Weights of a small transformer language model: rotary positions.
Each number is 50 + 10 x the weight over the matrix's rms, rounded and kept within 0 to 99. Layers, rows and columns count from 0.

# gate: layer 2 MLP gate, 512x128, rms 0.199, rows 235-251, columns 64-127
# up: layer 2 MLP up, 512x128, rms 0.195, rows 235-250, columns 64-127
# down: layer 2 MLP down (transposed), 512x128, rms 0.0854, rows 235-250, columns 64-127
gate235:56 55 44 58 57 53 52 57 62 43 60 53 51 35 50 41 36 47 57 44 57 59 64 44 69 55 58 44 44 50 45 49 34 32 62 74 29 56 55 52 57 50 53 38 56 67 53 72 58 53 61 40 35 64 36 28 49 61 48 59 59 44 62 51
up235:36 47 60 64 47 29 54 61 59 51 54 48 43 54 39 29 38 37 47 34 39 49 54 56 46 52 45 38 65 46 52 44 55 43 49 69 39 57 45 26 55 27 52 31 71 47 55 38 59 32 62 48 73 58 57 30 39 59 56 67 58 34 40 50
down235:63 37 31 48 56 50 46 55 42 53 69 44 52 56 58 48 54 54 61 68 59 36 43 76 43 55 74 67 39 61 40 50 32 56 52 44 70 49 65 80 44 49 54 57 38 52 37 71 49 42 60 54 31 45 54 39 51 49 43 47 47 59 49 53
gate236:29 57 63 48 44 72 43 39 42 63 34 46 42 26 43 42 51 58 48 59 65 42 55 45 61 42 53 64 58 62 46 47 66 53 62 59 60 53 49 45 49 51 32 63 49 56 40 39 41 64 35 69 39 54 48 59 43 36 66 42 52 35 43 49
up236:34 54 28 43 52 72 28 55 43 64 51 42 31 43 50 49 48 63 51 68 27 55 41 52 68 54 57 68 46 50 60 67 50 64 38 58 44 81 36 39 43 43 57 59 37 61 71 60 39 28 48 64 56 40 59 29 57 53 47 40 66 73 50 56
down236:58 32 65 50 33 43 53 50 45 38 47 60 49 72 47 39 47 48 46 41 50 47 54 54 57 38 48 35 48 42 55 29 67 39 42 54 50 64 54 52 62 64 59 54 44 45 28 19 69 60 48 58 58 53 51 55 59 73 51 43 60 36 47 46
gate237:45 45 54 45 57 66 33 44 44 65 56 49 54 46 45 54 44 59 60 40 40 41 56 60 48 49 45 53 34 49 55 30 41 52 27 49 53 42 47 52 29 55 41 45 45 53 55 59 64 59 31 40 45 38 53 41 69 59 50 67 57 48 31 47
up237:50 41 51 52 68 36 55 69 56 30 52 38 70 39 44 58 71 44 38 68 37 51 53 34 47 56 44 53 67 49 53 57 44 57 68 55 47 64 53 36 59 65 49 49 45 47 56 57 55 51 67 49 54 57 42 51 40 22 31 57 51 52 52 60
down237:36 53 48 53 56 39 66 62 44 52 46 53 41 66 51 45 62 56 42 66 51 58 61 52 64 60 29 46 80 43 51 55 53 48 65 44 44 58 40 51 54 60 30 40 60 39 54 55 35 26 59 43 54 50 49 65 37 41 42 54 47 61 66 42
gate238:43 51 38 39 53 46 56 30 54 37 66 56 68 55 60 59 66 46 47 59 57 60 41 47 52 64 52 38 49 47 55 63 48 47 72 45 56 65 63 48 39 73 54 50 36 52 33 39 48 55 50 74 56 51 52 27 34 23 56 36 60 61 45 58
up238:41 40 65 42 63 54 34 46 53 87 59 49 44 52 55 49 43 57 55 47 34 57 38 39 38 29 45 45 46 61 49 41 65 53 53 55 50 39 37 62 47 55 53 58 61 50 58 60 41 61 46 48 56 45 56 47 55 55 21 46 63 50 46 55
down238:54 50 37 52 52 36 57 49 57 21 46 47 45 42 50 68 62 42 44 27 62 51 46 55 75 54 60 57 52 35 48 57 52 50 49 33 62 48 60 50 54 64 49 68 49 36 47 58 45 44 52 48 49 60 48 52 35 49 74 30 47 73 58 63
gate239:52 58 45 58 54 46 47 39 50 50 42 49 73 36 42 46 67 41 63 44 57 49 50 36 31 57 45 44 54 45 63 56 54 41 59 52 38 57 45 53 37 46 42 44 53 41 60 55 64 47 35 66 45 46 44 45 47 62 47 53 33 56 56 62
up239:51 56 46 59 49 54 31 60 51 49 54 32 47 43 63 51 44 57 48 53 65 49 57 41 55 40 44 52 48 34 48 73 54 45 58 35 51 53 48 50 39 44 55 49 58 57 68 58 48 43 40 49 54 36 48 57 58 44 41 58 42 49 56 40
down239:68 34 34 56 68 43 47 40 53 62 32 62 47 38 47 45 59 31 51 48 56 35 52 41 45 54 64 45 52 66 63 48 43 56 62 38 49 52 55 47 69 46 60 38 60 42 56 48 56 48 53 58 54 45 37 61 67 54 66 50 39 55 48 45
gate240:34 68 67 41 56 57 40 48 41 63 62 40 55 57 45 53 37 53 54 71 44 50 67 52 56 56 42 49 56 33 54 37 59 57 63 49 59 46 59 46 50 42 26 66 45 44 36 45 33 49 63 29 40 51 47 40 42 62 41 32 50 50 47 54
up240:54 55 51 66 64 53 44 56 44 41 68 49 49 56 50 67 58 71 50 62 63 50 45 43 62 53 46 56 51 61 43 41 51 41 55 52 57 49 40 57 39 61 43 31 53 33 50 58 47 48 35 56 45 39 54 47 50 59 31 40 44 40 47 54
down240:46 70 61 41 53 45 48 61 40 56 55 45 41 71 37 42 51 56 43 61 67 51 68 39 58 58 44 49 48 38 51 48 57 52 53 61 52 58 62 55 46 45 35 61 55 42 42 53 41 47 49 54 58 49 64 55 54 56 42 50 58 40 61 32
gate241:40 45 52 55 22 48 58 53 32 63 59 44 44 51 37 47 59 30 50 52 50 51 45 56 62 41 60 34 45 33 53 58 45 78 58 52 35 83 67 57 60 56 74 49 61 63 59 65 65 36 38 60 57 49 54 43 58 59 44 39 45 51 61 57
up241:45 55 56 43 52 46 45 28 27 57 52 48 51 25 58 75 51 57 49 27 66 85 40 62 65 49 46 60 58 61 51 51 50 49 49 44 47 45 24 31 61 62 48 43 31 64 50 46 46 52 52 43 65 67 56 48 70 50 53 58 56 55 76 37
down241:46 54 62 48 34 49 41 73 58 48 61 61 41 66 39 45 56 69 55 66 51 43 51 33 60 54 43 55 47 55 52 54 32 67 53 51 35 63 42 53 32 61 52 70 62 52 35 52 57 21 49 53 40 47 82 61 45 63 49 52 49 48 49 53
gate242:62 67 32 84 49 63 34 49 46 44 56 44 39 68 49 58 57 54 66 17 45 51 56 43 66 56 47 60 47 39 39 36 47 38 49 48 56 38 40 53 54 77 47 54 56 47 47 63 58 69 40 46 43 62 53 57 45 43 56 40 25 46 46 47
up242:49 49 55 72 46 60 39 40 68 51 47 43 44 57 42 61 66 53 51 19 60 39 59 38 76 50 50 75 42 44 40 38 41 43 32 49 59 52 38 55 46 72 41 64 52 57 48 64 61 56 51 66 52 40 52 50 41 41 62 50 53 52 46 59
down242:58 27 53 61 72 45 47 45 71 66 58 49 47 42 60 47 35 52 58 36 31 69 57 32 55 60 59 52 66 56 43 53 58 32 44 56 40 59 53 45 48 24 32 57 54 69 45 50 41 47 41 60 56 36 44 58 56 52 59 50 60 62 59 51
gate243:53 62 68 64 47 60 47 68 61 60 58 55 56 38 46 39 48 63 44 58 65 37 60 39 48 33 53 63 57 40 58 35 50 55 63 53 50 42 61 45 56 43 49 46 45 50 55 57 55 31 39 57 58 68 27 60 53 49 50 56 58 48 52 45
up243:58 51 46 38 52 44 47 38 34 41 50 55 43 57 47 48 47 34 63 49 35 60 43 66 57 56 43 48 65 72 47 76 48 49 43 49 53 50 39 44 51 43 38 39 48 57 51 44 60 63 67 40 50 38 47 41 54 43 64 53 33 54 45 54
down243:41 61 54 50 63 58 39 57 42 49 51 54 44 51 48 33 76 48 52 51 36 45 46 45 39 68 47 31 55 45 56 42 49 39 55 44 51 45 44 51 60 61 27 45 50 59 38 52 45 42 48 51 61 44 64 54 54 57 34 51 70 59 41 50
gate244:61 50 40 40 50 67 52 41 47 45 50 56 43 55 42 47 43 49 44 55 53 67 44 46 42 42 48 55 54 78 52 48 47 45 49 57 43 51 54 33 51 61 59 53 60 49 52 56 53 32 43 50 60 36 54 42 61 52 53 52 49 55 64 58
up244:60 52 45 46 58 62 42 44 46 48 53 47 50 48 42 48 53 49 51 48 56 51 55 52 49 44 48 46 49 48 41 55 42 55 48 42 47 43 50 28 57 31 50 59 32 55 53 53 60 33 39 56 57 56 60 45 53 45 35 33 52 55 36 46
down244:45 44 50 53 52 56 44 43 60 38 34 33 45 49 53 55 43 48 43 61 60 61 58 51 49 47 47 63 57 57 61 55 64 65 47 58 45 40 55 46 61 49 51 57 67 57 52 48 46 45 46 65 51 50 60 58 47 47 53 56 52 53 48 66
gate245:48 42 53 45 55 47 55 49 50 54 32 51 51 37 46 60 47 43 38 68 46 44 50 56 54 53 64 43 56 54 46 29 45 59 44 65 61 59 52 52 56 52 52 44 44 51 52 36 51 39 43 41 66 45 55 44 43 38 55 46 57 51 71 65
up245:61 47 62 33 42 44 50 57 40 47 40 36 42 50 48 55 49 56 66 56 54 43 44 46 47 41 49 51 57 55 48 50 40 58 50 52 61 51 51 64 52 58 50 45 51 61 49 47 48 45 64 52 56 57 60 49 56 47 65 59 58 51 51 44
down245:55 65 42 45 41 53 43 41 39 69 28 50 64 52 50 59 42 49 40 46 59 46 50 41 66 45 49 47 37 44 45 52 67 42 41 50 55 53 41 45 42 64 38 58 46 37 52 44 32 52 29 59 62 47 46 67 58 48 42 35 55 56 63 61
gate246:42 61 56 62 38 52 60 44 52 63 59 54 42 31 36 60 37 41 44 52 51 51 45 45 51 69 61 40 46 43 56 62 49 68 71 50 34 60 46 45 54 42 50 55 53 63 66 41 49 48 48 45 53 44 40 62 46 54 48 46 46 55 61 44
up246:46 42 35 57 53 44 56 51 52 47 49 71 61 54 65 58 68 53 53 43 46 31 51 53 46 49 53 45 51 56 47 47 36 54 48 56 42 35 62 49 41 63 37 58 55 40 43 69 46 48 49 54 44 63 52 43 49 36 51 66 47 54 68 42
down246:58 71 49 22 44 64 49 61 50 57 39 40 36 48 47 66 35 45 53 65 48 54 47 56 41 34 62 37 57 48 46 50 43 42 60 49 63 48 38 40 34 52 46 52 43 51 49 30 52 57 52 43 51 48 64 55 67 39 42 57 52 52 28 51
gate247:48 50 54 59 60 68 31 55 19 63 59 61 59 50 52 61 71 50 47 60 48 57 66 47 44 42 47 39 55 59 50 31 56 36 45 52 51 60 44 54 52 58 63 31 32 59 31 58 56 54 34 50 39 69 58 51 44 47 44 61 49 54 59 46
up247:50 33 58 42 59 51 57 44 23 61 71 50 53 64 38 28 62 42 33 60 48 53 62 61 54 49 49 39 57 58 58 44 43 50 43 50 51 60 45 46 54 54 56 42 53 53 26 49 43 53 45 51 45 60 39 29 46 59 51 50 53 27 42 56
down247:55 25 56 37 57 56 50 33 24 56 47 61 42 56 57 34 59 55 29 67 43 57 53 59 33 65 27 27 52 42 52 60 53 49 47 51 34 80 49 52 40 44 57 62 61 45 24 65 49 42 62 60 45 49 60 52 51 37 37 39 58 46 37 40
gate248:55 32 55 50 35 49 50 42 52 62 44 43 56 21 45 48 45 43 46 42 47 53 29 49 57 45 48 50 31 58 38 72 50 51 25 39 43 71 37 37 48 55 57 58 42 32 63 76 58 38 43 33 52 41 54 57 36 50 38 39 65 75 40 71
up248:47 62 60 62 63 36 62 51 44 36 51 57 55 59 33 56 35 32 49 42 35 38 64 41 30 45 40 37 42 36 48 30 47 53 53 55 45 45 63 60 48 68 58 58 46 54 71 63 49 50 48 52 42 52 37 50 50 46 61 61 31 39 32 69
down248:36 57 63 51 48 50 54 49 46 44 47 50 34 45 38 35 56 64 54 64 59 43 46 58 51 41 36 61 43 40 52 66 55 61 54 45 67 49 50 65 21 57 46 54 52 47 47 44 36 37 44 34 52 41 46 54 58 64 44 51 59 54 58 25
gate249:44 41 63 46 53 47 48 38 55 54 52 62 36 62 42 57 66 39 59 60 51 52 46 59 45 41 42 49 23 53 50 56 50 38 31 65 45 56 35 42 50 59 54 79 62 51 50 36 40 37 40 29 50 43 40 50 54 63 43 39 46 41 37 62
up249:55 49 58 30 61 43 63 56 48 62 52 25 51 33 57 40 37 51 47 50 38 42 54 41 47 32 43 59 60 61 38 40 38 55 63 46 61 52 48 43 44 57 58 30 49 44 54 61 44 59 56 70 55 55 45 62 50 39 56 65 48 51 58 58
down249:41 59 58 46 65 32 61 29 48 64 39 42 42 34 47 41 42 54 39 55 37 53 47 46 56 51 59 54 47 45 63 50 42 50 43 50 43 71 41 57 52 52 49 59 51 39 53 48 51 36 49 50 58 56 56 55 46 52 52 48 47 42 50 46
gate250:75 41 62 47 69 64 40 44 44 35 50 50 60 58 37 67 50 59 57 46 52 43 37 63 59 57 37 60 54 43 47 38 56 48 56 54 55 59 51 46 52 56 51 35 43 49 64 57 50 58 69 34 45 46 58 44 61 61 60 58 39 49 66 51
up250:18 60 41 49 45 33 53 58 44 52 55 48 56 30 60 43 53 37 49 65 48 67 54 37 43 44 72 32 41 54 53 64 47 48 55 54 61 55 56 58 64 57 54 52 47 45 48 31 54 41 41 61 47 46 55 41 45 57 43 50 42 62 38 47
down250:40 68 54 43 38 42 49 59 38 42 51 72 53 52 54 35 64 52 70 59 46 59 61 43 51 48 64 44 47 65 47 54 49 45 51 45 39 56 49 54 58 56 43 47 42 53 38 63 51 43 38 61 58 48 57 34 52 47 54 48 51 38 50 51
gate251:42 54 44 57 62 35 44 54 88 70 32 47 64 39 53 45 58 52 69 63 44 60 45 45 38 68 41 42 57 56 50 50 58 59 59 47 39 57 58 26 50 50 49 53 64 63 56 48 57 53 61 27 55 47 51 32 57 41 51 60 68 63 45 62